From a checkpoint of a small transformer trained on Wikipedia.
Size: width 768, 12 heads of 64, MLP 2304 squared ReLU.
Training: a variant of Muon for these matrices, 1033M tokens.
Each number is 200 + 20 x the weight over its row's rms, rounded and kept within 0 to 999. Layers, rows and columns count from 0. The size before them is the row's rms in percent of the matrix's.

# layer 2 MLP down (transposed), 2304x768, rms 0.0423, rows 1340-1353, columns 256-511
037,191,227,213,202,221,201,218,174,187,200,188,225,212,176,159,188,183,205,198,210,221,212,206,249,224,236,211,196,200,208,205,184,203,226,188,183,184,193,194,190,212,234,192,187,213,199,169,156,173,207,222,207,174,203,209,197,199,223,186,205,184,230,206,212,192,249,214,213,199,220,215,168,176,194,188,188,197,223,187,216,188,216,209,201,195,229,211,225,203,186,208,170,190,210,228,252,198,196,182,188,238,217,210,219,169,231,223,202,195,179,226,208,220,204,207,190,194,195,204,203,168,163,220,179,200,171,188,196,165,209,173,182,168,185,214,179,177,207,190,239,202,160,202,186,214,193,199,218,201,199,209,189,188,203,233,237,195,174,195,204,222,233,197,216,160,216,209,183,174,189,211,214,200,183,234,176,207,200,211,221,245,196,186,244,218,208,200,225,204,241,217,193,205,180,203,182,195,184,181,218,174,171,186,210,193,189,192,236,222,190,228,210,197,177,177,219,174,228,205,186,177,194,194,204,202,204,185,225,210,205,208,195,200,201,170,203,223,192,193,216,151,182,216,237,211,231,212,191,251,234,253,194,214,204,201,205
089,219,201,216,187,203,171,233,211,226,219,179,172,211,224,202,236,177,175,161,206,166,196,203,203,224,186,192,176,203,219,207,209,232,228,188,195,200,180,217,213,212,204,209,205,142,214,175,221,197,189,181,192,183,191,215,192,211,210,186,168,216,218,212,171,218,207,161,192,215,183,182,193,160,176,177,216,187,241,207,205,183,163,194,224,229,191,204,205,167,179,230,219,194,191,174,197,218,180,208,192,203,195,229,206,174,196,202,213,220,204,218,230,212,220,159,178,195,188,172,176,207,194,236,178,175,190,231,213,187,185,195,178,235,200,211,165,211,196,217,190,192,204,216,261,160,245,176,184,219,179,208,170,179,202,217,201,198,197,153,216,190,185,210,205,198,228,205,223,191,190,169,217,204,195,192,201,207,212,164,199,209,224,228,217,209,205,213,215,215,209,201,207,189,212,196,197,216,209,226,214,216,201,207,220,178,205,220,169,205,219,223,199,217,206,185,186,212,202,203,152,179,224,168,195,206,186,170,183,183,203,195,214,216,184,195,173,201,178,237,229,194,221,199,204,214,198,223,173,230,199,172,181,197,203,214,232
106,199,206,196,239,218,194,246,221,173,194,171,207,213,194,191,242,193,180,200,219,213,203,195,222,196,216,174,202,181,170,197,196,201,174,200,213,187,251,206,227,207,156,192,216,186,225,148,167,196,214,242,173,195,175,176,213,215,223,179,217,193,215,228,211,162,176,205,204,235,166,196,218,216,221,171,211,190,202,196,187,201,193,206,201,180,178,185,201,197,217,170,235,197,168,215,254,178,227,215,227,204,230,204,172,229,232,210,201,179,196,168,209,187,192,190,212,181,182,234,226,208,195,200,205,174,200,206,182,193,214,176,211,198,172,226,212,225,193,246,201,178,212,143,204,167,194,185,182,215,238,183,198,236,220,177,214,205,160,188,221,172,170,173,212,186,203,238,189,225,177,208,156,193,239,203,203,192,195,229,207,182,236,231,200,188,221,202,206,203,238,223,193,210,190,226,205,199,193,192,211,225,169,218,193,186,174,235,192,196,198,191,206,209,204,165,185,216,185,213,180,205,164,193,192,231,238,234,226,180,204,157,171,199,189,233,178,188,207,228,218,170,241,208,245,179,164,161,221,183,195,176,208,192,181,226,201
146,191,216,158,180,206,231,182,192,194,214,168,187,194,196,206,187,218,208,200,205,203,210,195,205,209,229,153,207,178,206,192,218,191,192,183,271,182,218,211,201,192,194,187,210,195,202,203,195,148,172,210,214,202,218,216,227,230,216,216,213,200,182,196,178,189,239,221,208,208,189,178,161,197,182,166,230,189,176,202,190,195,188,213,209,183,256,183,214,212,170,215,204,211,175,208,212,204,209,220,206,202,198,230,183,225,205,213,166,174,223,206,219,220,205,199,173,214,180,208,179,206,172,193,188,197,180,207,158,221,200,211,175,183,191,224,215,182,220,183,202,196,247,220,186,198,203,174,203,213,166,185,198,176,211,186,186,193,195,204,211,213,223,195,218,222,217,221,202,198,201,226,203,189,218,192,145,207,249,209,218,187,216,212,216,155,252,195,235,177,216,186,213,225,196,197,219,250,221,211,176,187,196,208,210,207,210,204,200,183,190,198,214,189,216,204,186,188,175,198,247,194,221,188,198,199,193,181,202,204,202,210,228,223,205,221,207,166,183,193,188,200,194,198,232,214,209,167,199,180,211,198,173,237,194,187,188
096,189,232,209,214,170,194,212,191,218,200,188,217,223,203,241,212,192,184,192,236,201,192,200,227,193,223,231,224,196,152,216,216,204,204,202,232,203,215,201,228,212,201,209,184,231,227,194,207,222,201,210,197,215,178,190,209,169,199,185,195,162,187,213,219,210,255,191,183,201,215,222,204,221,209,194,185,180,178,234,153,218,183,193,189,223,205,181,183,233,203,201,219,188,215,203,219,196,182,183,184,205,205,174,218,203,189,171,177,224,187,200,185,205,230,194,209,193,201,234,210,185,207,182,204,197,197,213,185,224,202,149,217,197,198,224,193,205,182,222,228,165,189,229,179,216,232,232,189,217,197,164,199,229,222,207,189,226,195,227,221,200,195,205,241,233,211,219,198,245,204,192,191,196,189,226,242,181,198,199,236,177,198,189,163,225,210,201,222,186,181,215,235,192,186,213,217,201,220,197,206,204,200,201,202,215,159,211,200,195,202,188,221,188,219,201,223,200,216,190,149,222,214,214,190,200,206,198,192,208,176,193,186,221,235,241,192,214,228,222,183,174,248,215,192,200,224,198,175,186,201,181,149,214,200,193,213
086,185,171,222,188,191,192,191,171,176,193,190,203,211,187,193,174,173,223,193,207,200,207,204,203,227,204,207,198,215,176,218,192,188,182,194,236,233,197,200,233,196,197,221,202,210,212,219,210,198,215,230,219,221,206,231,172,188,176,226,214,179,200,235,187,197,186,177,210,203,184,189,144,203,212,197,205,158,205,211,221,221,192,205,216,179,200,185,216,204,179,187,226,184,190,162,199,226,181,193,209,259,207,189,207,214,182,182,187,156,202,166,198,200,208,223,206,212,198,198,184,199,205,208,213,177,211,180,226,211,200,224,208,196,190,234,203,217,205,154,218,165,223,205,200,217,186,176,235,197,190,193,172,172,209,228,185,201,194,166,187,221,164,213,151,203,215,179,198,171,211,225,200,224,224,196,215,179,192,201,228,203,206,188,191,234,194,200,196,175,216,224,189,167,203,217,195,187,224,177,179,245,223,160,198,242,194,116,204,229,217,219,239,204,165,184,202,180,225,206,180,159,216,204,178,212,183,214,200,171,198,199,195,186,154,175,215,200,183,195,204,193,207,167,192,162,220,194,206,236,185,191,166,245,177,196,173
094,212,241,171,218,226,209,195,193,214,185,160,209,233,193,208,200,209,188,193,180,223,177,183,195,168,197,208,229,211,202,168,205,173,176,201,213,193,180,211,209,226,197,202,188,196,204,204,201,205,171,211,197,187,197,200,173,198,195,229,197,240,186,209,203,190,186,194,186,178,191,184,211,182,179,197,223,194,190,184,219,225,204,214,245,175,207,193,181,200,194,199,210,168,201,205,197,202,200,242,207,240,184,202,184,201,217,202,172,205,185,218,197,168,255,223,191,236,198,189,202,208,196,186,212,205,220,205,212,202,199,201,222,192,218,239,167,173,193,192,174,222,196,207,203,195,231,270,209,210,189,175,194,197,176,190,252,224,185,204,195,238,196,193,202,199,177,184,176,233,200,195,199,229,199,214,189,199,178,206,191,203,205,205,199,201,205,213,217,172,174,164,215,191,224,181,200,211,200,217,234,210,165,203,210,209,184,221,184,192,226,195,212,184,190,227,204,196,178,194,207,218,172,207,184,219,164,151,193,208,199,192,224,210,214,214,156,222,197,247,200,188,181,211,205,218,193,219,233,197,192,201,177,225,209,215,191
103,166,231,207,215,226,195,218,237,191,178,247,210,214,193,193,196,175,182,248,230,162,224,211,214,199,187,220,192,158,205,227,208,192,213,161,172,181,162,222,216,183,223,178,198,207,186,220,227,201,198,191,197,196,185,198,211,183,234,223,169,153,183,184,180,194,201,199,219,212,197,195,195,150,165,170,231,199,205,180,204,214,205,223,168,214,210,177,165,198,207,198,224,196,226,189,183,189,201,206,197,218,204,179,190,178,146,221,165,209,206,170,184,201,181,194,203,166,220,163,189,217,210,245,208,253,178,218,235,215,226,204,185,211,220,205,212,200,160,196,215,211,185,174,193,188,218,208,210,193,189,191,209,209,216,205,219,198,163,211,186,229,198,185,226,177,245,201,193,204,211,207,197,225,210,230,209,217,235,178,196,226,166,203,198,181,212,219,187,205,204,192,170,182,225,181,205,214,191,210,184,200,210,174,215,184,197,226,224,207,185,178,175,196,200,182,226,193,153,204,174,213,183,199,181,176,227,202,219,222,231,235,168,234,184,169,215,178,201,202,194,166,211,183,202,222,231,193,216,233,180,183,193,171,192,189,237
093,229,185,202,198,190,197,209,198,218,200,180,219,268,168,151,225,160,218,210,213,194,190,206,191,189,215,175,203,175,212,208,190,176,180,215,201,245,209,209,197,199,198,204,193,178,235,221,157,198,182,222,190,206,177,196,185,201,210,219,239,240,211,189,224,186,178,234,228,212,200,198,202,164,188,209,219,214,200,191,219,164,193,207,204,257,195,215,203,192,165,216,214,221,208,152,199,223,192,241,234,199,154,218,235,209,201,184,217,167,216,244,220,171,167,192,184,226,247,180,219,178,168,164,195,184,194,182,172,204,204,209,178,182,200,200,187,197,207,211,189,157,206,211,214,209,189,179,219,167,211,182,190,228,182,183,216,220,198,211,193,198,186,209,193,226,197,213,224,155,202,190,226,189,207,222,221,202,202,198,185,203,245,182,205,236,193,171,193,162,186,207,200,182,221,204,202,214,175,180,174,199,221,204,203,192,171,183,211,211,180,153,233,193,241,193,216,217,189,218,227,181,205,210,159,205,219,210,190,230,210,201,193,197,181,188,201,200,204,206,192,187,183,196,213,175,222,209,207,206,216,202,191,201,206,205,185
083,203,223,201,201,205,244,220,179,217,156,212,215,198,194,212,221,202,221,197,203,145,198,201,190,227,184,192,190,199,190,186,207,209,164,218,185,185,170,201,207,220,205,254,219,224,208,213,207,182,208,198,184,186,227,187,193,178,184,202,265,211,203,184,221,217,218,182,196,192,184,180,208,171,236,218,225,229,226,184,187,225,216,157,211,180,177,197,194,196,199,192,228,176,233,187,163,202,219,207,231,211,196,210,224,190,209,205,202,182,211,206,191,212,186,184,216,170,210,204,201,215,232,212,163,244,204,182,205,166,220,199,228,180,211,187,224,171,182,195,173,252,175,190,216,203,200,213,221,207,201,180,198,229,138,224,226,195,196,210,247,198,212,199,196,219,236,240,186,192,221,205,219,210,149,238,194,168,179,169,189,209,200,205,208,207,198,210,184,163,209,219,170,159,209,198,206,199,202,218,197,192,162,199,158,195,207,218,210,178,208,213,209,205,190,239,232,161,186,195,219,183,235,194,210,211,177,197,176,234,198,219,203,193,207,177,193,211,193,198,166,194,222,207,227,171,194,199,208,188,193,201,165,209,209,189,197
100,235,201,215,196,210,228,207,199,182,203,220,216,218,190,182,210,191,200,209,183,237,195,186,203,176,205,197,211,175,196,194,202,214,196,209,209,173,208,139,176,192,219,201,202,195,194,220,172,233,189,197,212,183,183,227,186,205,186,205,209,234,191,196,173,214,184,186,210,209,210,222,204,181,199,180,211,194,202,193,213,203,209,189,194,199,211,207,182,197,203,208,210,223,224,162,178,238,220,171,180,157,187,191,189,190,209,211,170,199,200,174,194,201,160,192,170,226,224,232,198,219,187,218,244,186,215,216,210,205,216,185,207,189,180,212,186,210,195,188,225,213,192,236,226,192,205,186,197,186,203,183,193,206,178,215,178,208,180,213,222,182,216,224,185,221,181,176,167,233,208,174,216,202,209,212,186,156,183,185,202,222,212,180,202,202,201,214,186,173,177,209,195,198,185,219,162,191,204,190,222,211,160,216,192,183,213,214,201,200,223,211,197,237,204,175,193,220,183,171,202,203,238,193,210,210,212,170,189,230,179,181,206,189,212,199,163,216,211,169,210,200,201,205,211,222,206,175,182,222,162,189,257,224,207,180,180
119,190,201,198,207,180,219,203,189,219,199,203,216,206,217,243,182,191,186,218,183,193,222,216,245,223,212,229,207,228,211,197,208,206,215,184,163,203,197,185,195,214,208,171,166,199,223,160,214,205,205,220,216,233,193,216,171,208,199,193,243,216,187,160,183,202,182,222,208,214,194,206,207,204,212,193,248,198,211,178,208,207,221,183,212,213,209,223,192,190,196,222,197,213,240,191,202,205,218,184,228,208,218,199,243,196,150,202,228,225,207,210,241,162,186,193,206,192,226,201,225,164,178,178,218,215,207,198,199,205,238,197,191,178,193,217,243,166,225,181,194,201,213,209,217,157,212,184,204,192,228,182,202,199,179,194,206,214,211,197,208,230,222,199,255,189,210,200,180,209,220,170,186,229,198,196,205,171,214,203,201,183,180,215,191,182,191,214,202,195,178,205,167,214,190,180,196,177,203,192,203,206,220,195,190,177,201,166,223,231,207,191,214,231,206,192,186,174,201,179,185,188,182,203,201,204,179,210,236,207,215,225,196,186,167,228,208,205,175,189,143,193,198,163,213,203,185,234,203,188,182,200,219,238,214,211,196
112,226,199,192,163,239,191,173,203,243,208,207,203,177,216,181,215,223,187,197,191,211,196,176,169,204,216,205,190,168,201,166,208,219,219,223,158,228,206,221,208,195,197,229,211,233,221,220,194,202,213,178,195,226,207,161,179,237,172,210,186,248,190,201,184,192,220,197,222,234,211,208,236,197,194,199,210,225,224,183,196,183,183,195,137,184,190,187,196,155,218,200,204,182,212,184,220,207,191,197,221,217,202,204,166,208,158,219,215,204,164,199,204,210,201,180,166,217,202,243,169,206,191,196,186,218,201,215,241,185,236,232,203,197,201,184,159,200,173,188,256,197,201,183,198,187,181,204,189,237,173,209,255,175,197,191,182,182,218,194,190,232,192,189,189,175,209,193,238,174,178,194,175,174,208,235,206,181,232,205,211,226,193,183,203,188,225,196,215,204,189,230,171,196,175,181,232,185,201,212,207,201,164,195,213,183,196,175,189,188,191,215,193,203,218,202,182,200,174,206,196,198,231,220,166,223,199,186,187,195,183,212,204,199,230,203,213,172,181,206,220,180,215,212,188,183,188,204,202,184,183,173,210,202,189,187,219
107,188,204,167,205,175,192,203,228,182,187,221,219,190,212,228,180,180,212,233,169,223,170,185,215,143,199,166,191,190,188,219,188,211,196,212,170,230,174,186,211,178,221,185,213,206,188,187,186,185,207,207,222,194,222,215,192,221,245,183,186,191,165,167,220,229,194,206,180,187,218,220,206,250,169,179,183,212,236,186,223,198,207,221,180,204,215,213,224,180,210,190,180,198,199,173,182,213,215,194,198,180,189,185,197,155,204,210,222,203,199,206,210,202,182,190,216,252,195,208,174,201,200,198,168,197,192,164,217,211,241,213,214,202,232,193,190,205,220,193,181,186,183,172,186,189,214,229,163,184,226,205,189,204,212,184,196,218,182,214,172,186,158,168,220,204,207,212,217,193,211,191,168,243,163,198,205,220,188,229,225,212,185,184,191,208,194,201,191,198,191,174,184,180,205,189,191,207,217,201,212,183,198,177,205,211,203,197,212,217,162,188,225,236,177,191,161,209,197,199,229,175,185,231,213,227,246,147,203,175,201,202,198,198,244,197,183,213,192,215,203,193,217,228,170,167,223,211,199,199,204,210,247,161,180,203,191
# layer 2 MLP up, 2304x768, rms 0.0576, rows 1341-1353, columns 256-511
094,192,200,185,168,209,197,219,217,190,193,203,204,223,196,155,201,189,212,229,205,203,215,239,224,232,196,186,205,226,171,196,225,177,240,200,184,209,211,180,212,203,233,246,182,227,214,201,231,187,216,194,173,226,203,195,182,193,207,194,216,214,238,222,228,221,184,229,179,193,214,205,230,186,161,177,230,191,205,194,166,229,203,192,205,211,194,166,188,201,189,206,198,178,190,171,182,183,210,184,221,194,207,199,180,205,201,209,199,220,201,220,204,206,220,213,212,198,189,172,167,218,172,215,202,192,180,171,220,205,162,197,201,176,225,168,179,179,216,209,235,237,207,258,231,210,213,178,196,223,196,210,176,217,180,172,185,222,204,230,162,199,175,240,209,222,191,179,200,194,224,181,218,188,176,229,228,212,211,184,183,196,204,185,170,200,223,213,213,206,196,203,206,203,226,173,203,243,200,223,209,209,203,191,200,202,201,202,177,198,232,229,206,209,196,126,192,238,210,203,188,189,179,161,192,209,234,166,192,210,244,205,195,204,223,208,193,196,191,189,207,181,184,209,213,200,196,193,197,215,140,218,202,192,203,204,177
105,190,189,186,152,200,190,216,225,198,202,219,205,217,205,225,183,190,209,183,183,227,226,200,237,214,198,221,208,223,195,199,212,210,174,184,197,221,192,227,186,207,210,153,229,184,176,224,208,184,188,201,216,188,200,223,173,173,250,166,207,232,184,215,228,211,213,176,244,194,207,214,231,180,207,176,216,176,197,219,192,209,225,187,193,205,204,206,230,199,171,179,169,242,202,216,202,242,219,225,206,184,210,205,189,208,179,187,194,217,201,192,200,199,214,180,197,191,199,207,227,216,186,174,212,172,262,201,233,202,234,207,161,205,206,213,182,173,199,186,195,211,187,220,196,171,192,198,197,195,205,171,189,199,150,186,189,172,195,171,178,197,190,187,202,201,186,174,180,179,180,170,189,173,217,164,172,194,199,220,223,216,211,191,187,193,184,188,185,226,221,179,209,153,220,198,191,194,215,193,207,171,196,191,184,177,179,207,233,206,234,203,165,199,212,211,216,139,199,196,208,207,208,203,189,198,232,198,195,190,195,230,183,197,192,233,157,227,169,218,232,183,183,178,190,230,207,221,198,200,180,191,201,175,200,203,241
133,241,236,196,188,208,234,206,209,231,181,201,180,198,202,213,217,212,169,195,231,189,179,173,190,216,213,172,199,193,195,205,187,165,200,141,199,198,227,222,200,196,200,217,210,211,191,164,208,194,189,200,196,217,199,201,172,196,193,199,184,171,182,188,215,186,217,203,164,232,181,166,221,232,177,197,221,184,206,219,149,236,187,192,205,214,249,176,197,212,198,212,196,205,202,238,226,172,157,198,193,221,209,211,185,222,183,210,192,172,201,182,196,193,212,202,161,210,176,245,199,210,215,188,211,190,191,199,200,170,203,210,186,200,195,185,241,221,200,212,174,214,199,231,164,167,224,208,196,194,197,189,177,195,184,201,204,180,170,221,214,208,210,195,201,216,204,253,222,172,185,191,180,183,201,175,225,216,224,186,211,200,216,178,204,173,222,205,211,184,216,218,203,196,173,192,217,231,217,229,200,198,172,213,187,187,209,185,156,156,172,198,212,200,177,186,211,232,184,195,192,232,164,180,224,198,206,180,190,220,189,177,208,212,224,222,213,153,203,198,212,214,200,225,203,179,197,195,140,177,192,207,197,196,207,189,204
097,187,200,175,236,221,234,211,177,224,164,180,192,198,182,196,236,207,195,216,194,187,202,192,217,200,214,200,190,211,197,167,168,203,208,224,198,179,198,239,190,180,192,229,182,199,200,165,197,192,200,183,207,208,209,201,202,210,201,201,236,147,171,198,206,221,177,205,166,215,247,195,201,198,192,181,189,207,170,171,233,213,202,219,214,175,226,218,166,209,196,209,203,164,225,192,200,226,162,175,168,177,193,198,189,210,204,228,160,219,185,215,198,203,203,228,214,213,128,213,209,211,214,169,195,192,241,230,201,216,201,252,217,211,197,200,230,250,150,196,230,199,212,169,201,185,203,225,184,187,184,175,197,191,219,194,222,182,197,205,192,211,207,171,270,192,206,206,239,225,189,200,180,191,206,178,204,231,195,248,175,203,210,209,223,204,202,242,208,203,191,192,190,183,204,209,201,192,191,176,184,234,176,174,163,176,190,192,167,175,166,172,191,190,207,199,194,209,203,228,218,193,187,213,225,212,221,220,213,203,201,190,209,192,220,201,204,174,208,204,215,178,192,208,192,214,192,221,211,209,199,187,209,202,193,205,217
085,184,187,223,181,187,205,228,216,204,157,197,203,211,167,193,223,232,203,162,211,197,197,195,189,170,228,203,216,215,183,187,213,223,193,173,228,233,199,202,246,168,221,190,196,186,224,183,223,198,176,228,176,200,195,158,159,229,204,197,222,171,196,216,180,203,178,201,201,202,202,201,184,225,178,196,217,192,205,201,185,212,220,195,201,206,218,200,235,186,216,195,186,196,210,206,199,172,185,196,185,220,216,208,208,194,180,202,210,233,208,144,200,225,224,183,202,207,215,193,174,174,225,241,176,191,176,201,201,172,199,191,210,180,187,184,218,202,201,173,189,201,210,187,202,223,221,199,233,177,189,189,193,217,230,194,193,176,222,187,211,243,198,212,193,216,190,217,224,196,221,213,208,169,203,212,203,213,194,185,170,222,210,202,202,248,211,212,182,202,229,187,201,210,227,217,179,214,224,185,172,225,199,192,181,208,212,181,203,213,193,183,229,184,153,151,156,216,238,197,182,191,196,233,217,206,172,205,185,173,194,179,216,193,163,158,231,181,166,177,215,170,219,183,183,172,190,203,181,196,221,215,199,245,177,205,182
092,209,194,190,209,225,188,176,193,206,214,194,224,198,222,200,175,234,226,203,197,181,209,165,201,193,191,222,208,226,197,174,200,210,202,216,202,201,189,198,221,172,214,189,195,200,182,205,200,212,176,209,184,196,243,181,173,186,179,236,209,190,178,177,223,181,189,222,195,211,186,178,221,230,197,191,232,172,169,182,195,209,216,210,207,231,163,188,171,206,190,230,182,205,207,216,200,192,221,191,226,203,173,199,171,193,216,198,151,201,154,228,176,180,246,189,220,236,185,155,186,230,162,225,238,192,225,204,173,171,224,189,221,191,192,206,192,161,148,194,188,226,204,223,217,187,240,215,221,210,226,221,220,190,183,199,224,195,204,224,227,225,138,184,237,163,167,191,156,205,185,181,180,154,177,213,204,203,194,194,192,150,170,204,213,188,188,185,188,190,204,187,194,204,191,218,206,185,193,183,206,194,199,219,220,185,209,195,205,221,232,211,191,191,193,204,206,182,167,165,202,201,196,192,222,181,200,202,226,206,195,222,202,202,202,189,220,221,199,217,198,198,167,186,195,239,214,178,199,178,209,182,181,182,214,249,193
099,200,214,184,176,168,166,195,216,231,201,237,198,213,205,194,195,186,217,181,208,184,190,209,180,188,195,240,190,173,179,220,221,192,183,194,191,206,169,202,205,195,232,203,237,204,194,199,229,183,193,179,214,219,176,218,211,156,192,213,219,193,175,194,207,199,189,199,199,230,178,167,191,209,192,181,200,207,237,207,162,198,208,195,228,176,187,205,153,203,219,172,224,209,218,188,215,191,206,226,188,187,207,230,213,167,186,216,234,220,220,179,167,203,171,214,183,198,183,224,165,204,219,202,213,215,174,220,214,192,216,193,173,238,216,189,235,192,179,228,197,201,187,215,191,212,213,181,197,198,176,191,165,193,194,210,207,201,180,196,214,223,199,182,172,168,243,215,201,194,224,231,212,196,208,211,207,224,262,217,212,210,196,178,210,192,234,230,218,158,167,223,178,231,194,173,201,220,192,184,185,190,218,188,200,177,189,228,186,218,201,189,200,195,211,195,204,190,196,197,194,208,188,182,200,200,214,229,224,215,208,205,209,185,193,201,223,205,187,174,204,179,207,195,181,216,192,171,163,166,206,228,179,180,171,213,238
089,206,227,209,187,193,206,158,197,219,204,175,189,217,185,180,198,180,217,196,184,185,165,188,172,213,206,197,179,143,180,184,201,212,174,170,219,238,177,202,199,226,177,240,205,198,193,217,222,210,186,213,180,211,177,208,170,178,182,175,210,222,198,172,227,158,207,211,209,203,190,203,201,209,196,212,216,246,202,205,232,203,206,206,188,243,214,206,228,215,199,273,191,248,213,226,210,200,200,211,228,178,179,208,231,194,222,189,247,194,166,202,224,198,186,189,181,168,202,192,212,214,169,207,230,191,185,192,201,210,221,167,174,208,192,196,202,194,222,220,204,183,173,221,199,209,205,175,196,245,236,228,200,191,185,203,161,222,232,233,200,235,165,218,224,173,195,210,194,218,201,226,214,220,187,225,204,211,186,193,224,195,221,196,185,167,200,178,222,214,231,204,206,198,193,211,180,199,199,238,164,223,196,175,214,221,199,186,223,208,178,162,215,212,226,177,204,212,213,216,206,161,202,231,163,216,254,195,228,209,188,192,207,194,190,187,238,195,192,220,184,224,212,232,181,165,220,215,181,191,241,207,227,254,217,181,170
090,167,181,157,173,207,220,188,218,209,169,179,208,208,179,227,169,153,174,201,201,176,166,213,213,183,228,196,161,182,179,216,214,209,218,172,203,211,180,192,213,206,168,203,245,198,187,200,172,175,177,197,169,194,219,204,188,207,173,173,189,164,166,164,182,201,197,204,191,210,188,213,192,195,200,192,172,211,234,231,191,208,192,185,175,257,216,211,182,200,221,174,187,234,221,196,185,236,161,202,177,245,231,169,203,204,204,190,208,208,224,221,204,231,212,206,218,238,178,213,189,232,194,208,223,198,223,199,141,204,223,200,207,194,181,195,167,209,175,232,196,205,210,202,215,194,179,206,181,198,196,205,196,189,203,218,208,222,184,181,194,202,197,192,216,223,187,218,219,213,157,233,168,208,222,171,175,209,195,194,217,214,209,209,228,172,188,169,186,203,243,183,208,201,228,162,227,234,207,197,177,214,182,190,192,239,197,196,188,211,229,206,188,190,207,191,214,188,216,204,222,191,199,221,221,211,217,211,195,228,207,206,184,214,212,203,247,186,227,201,192,216,174,203,176,179,223,217,224,211,202,220,190,184,159,202,212
103,248,189,204,228,239,203,174,208,199,203,215,179,206,177,196,172,223,214,218,236,196,179,199,178,215,215,170,165,190,189,167,201,209,221,211,180,203,189,188,163,192,213,179,220,202,180,210,191,224,165,199,201,199,218,186,157,173,168,214,154,233,227,213,201,199,197,182,230,194,172,187,208,232,236,182,218,185,240,190,183,196,200,180,193,221,220,209,211,243,223,196,210,203,185,197,196,209,197,218,181,196,165,196,213,187,234,194,164,202,212,207,209,202,200,203,221,186,191,220,213,227,201,193,230,197,214,186,183,215,200,190,189,208,202,199,230,171,202,185,177,180,207,266,194,197,219,202,195,185,186,197,191,227,170,217,176,207,204,225,183,181,224,202,216,166,166,176,204,210,216,159,201,203,195,172,201,198,198,141,210,178,223,208,231,201,198,201,177,214,169,190,187,161,169,216,205,184,190,197,195,231,181,188,193,188,193,203,208,190,235,238,195,206,205,171,205,163,193,192,218,157,213,236,203,206,195,239,179,229,216,206,242,232,204,179,181,213,200,197,263,196,160,178,199,221,218,192,169,204,210,171,193,199,206,189,191
109,214,171,212,202,198,168,196,236,187,188,211,190,184,217,197,230,170,168,203,184,151,205,195,191,219,205,196,209,233,202,193,175,200,183,204,198,154,183,163,219,175,194,173,210,222,216,173,185,185,185,173,211,220,228,233,189,226,201,210,241,193,208,163,196,184,197,212,185,214,193,189,166,175,192,209,210,195,211,157,189,187,178,196,187,191,209,182,207,168,216,201,181,152,246,185,172,176,194,161,211,225,266,229,193,215,195,199,210,195,177,205,202,204,210,240,172,141,201,213,191,197,191,217,219,242,243,243,200,206,217,182,184,163,231,198,197,221,183,187,214,198,181,216,200,194,223,196,225,239,198,191,196,196,202,177,186,212,201,199,192,214,193,209,246,166,186,197,203,196,186,186,210,176,225,207,201,165,199,201,190,198,201,192,226,229,203,195,203,211,172,175,177,178,240,216,204,242,186,183,214,171,225,180,194,181,188,190,221,187,171,224,204,213,213,214,180,173,199,197,183,198,161,195,200,229,201,222,215,228,187,212,199,215,163,203,200,200,206,192,190,207,187,217,190,209,209,205,220,219,168,208,199,225,158,181,166
110,206,195,242,206,242,230,227,237,207,196,200,201,202,203,157,223,219,189,213,215,214,188,199,179,217,184,194,174,197,218,178,171,181,251,228,166,185,212,162,214,180,184,206,202,199,183,193,208,187,192,221,186,206,229,187,209,192,186,194,210,211,189,175,209,189,184,205,198,183,208,172,221,194,216,181,190,196,211,189,190,200,177,210,146,165,199,205,203,218,205,230,177,226,185,185,204,186,183,185,209,202,210,218,183,200,197,210,185,196,199,234,185,191,210,222,171,216,199,231,183,198,207,196,206,202,220,215,162,174,206,248,175,221,169,199,193,203,216,175,202,205,187,183,193,210,235,199,235,237,199,216,229,170,201,189,178,203,187,211,222,209,186,188,216,200,225,216,238,179,170,240,161,194,188,213,196,198,248,212,170,231,183,150,246,211,229,217,219,209,196,221,212,208,159,192,234,174,181,223,217,209,174,212,216,185,184,216,231,181,176,199,216,193,213,200,196,187,228,187,196,232,172,184,184,233,215,223,164,198,192,216,195,200,210,203,229,148,221,220,197,215,191,220,164,177,235,215,187,217,196,171,187,193,180,217,158
100,215,201,189,188,178,211,182,213,211,212,192,201,194,217,206,208,195,230,212,191,177,208,193,187,217,137,189,200,204,171,182,214,207,217,204,172,205,193,196,191,220,180,202,183,242,171,201,218,174,198,209,215,198,202,198,222,183,233,166,205,215,188,192,200,224,203,211,196,180,215,171,236,233,215,216,216,217,168,219,207,210,159,183,188,197,209,142,219,215,230,192,155,227,181,197,170,188,224,210,197,200,216,185,191,190,185,207,168,215,173,193,226,207,213,191,189,224,216,210,198,182,246,222,152,179,210,200,161,215,221,184,248,207,199,198,210,189,217,184,207,189,193,180,189,186,177,219,240,193,195,203,200,219,208,209,185,200,190,190,171,195,197,181,210,211,186,209,198,245,212,206,173,214,227,195,173,190,202,188,161,187,208,208,183,194,232,172,212,206,198,185,184,211,188,220,171,214,162,203,207,213,209,182,233,210,203,225,194,218,168,193,237,216,209,205,172,221,220,211,218,223,179,185,218,219,219,199,198,217,246,217,177,209,212,195,244,226,219,207,198,175,186,202,207,141,205,197,213,169,231,232,191,191,194,172,240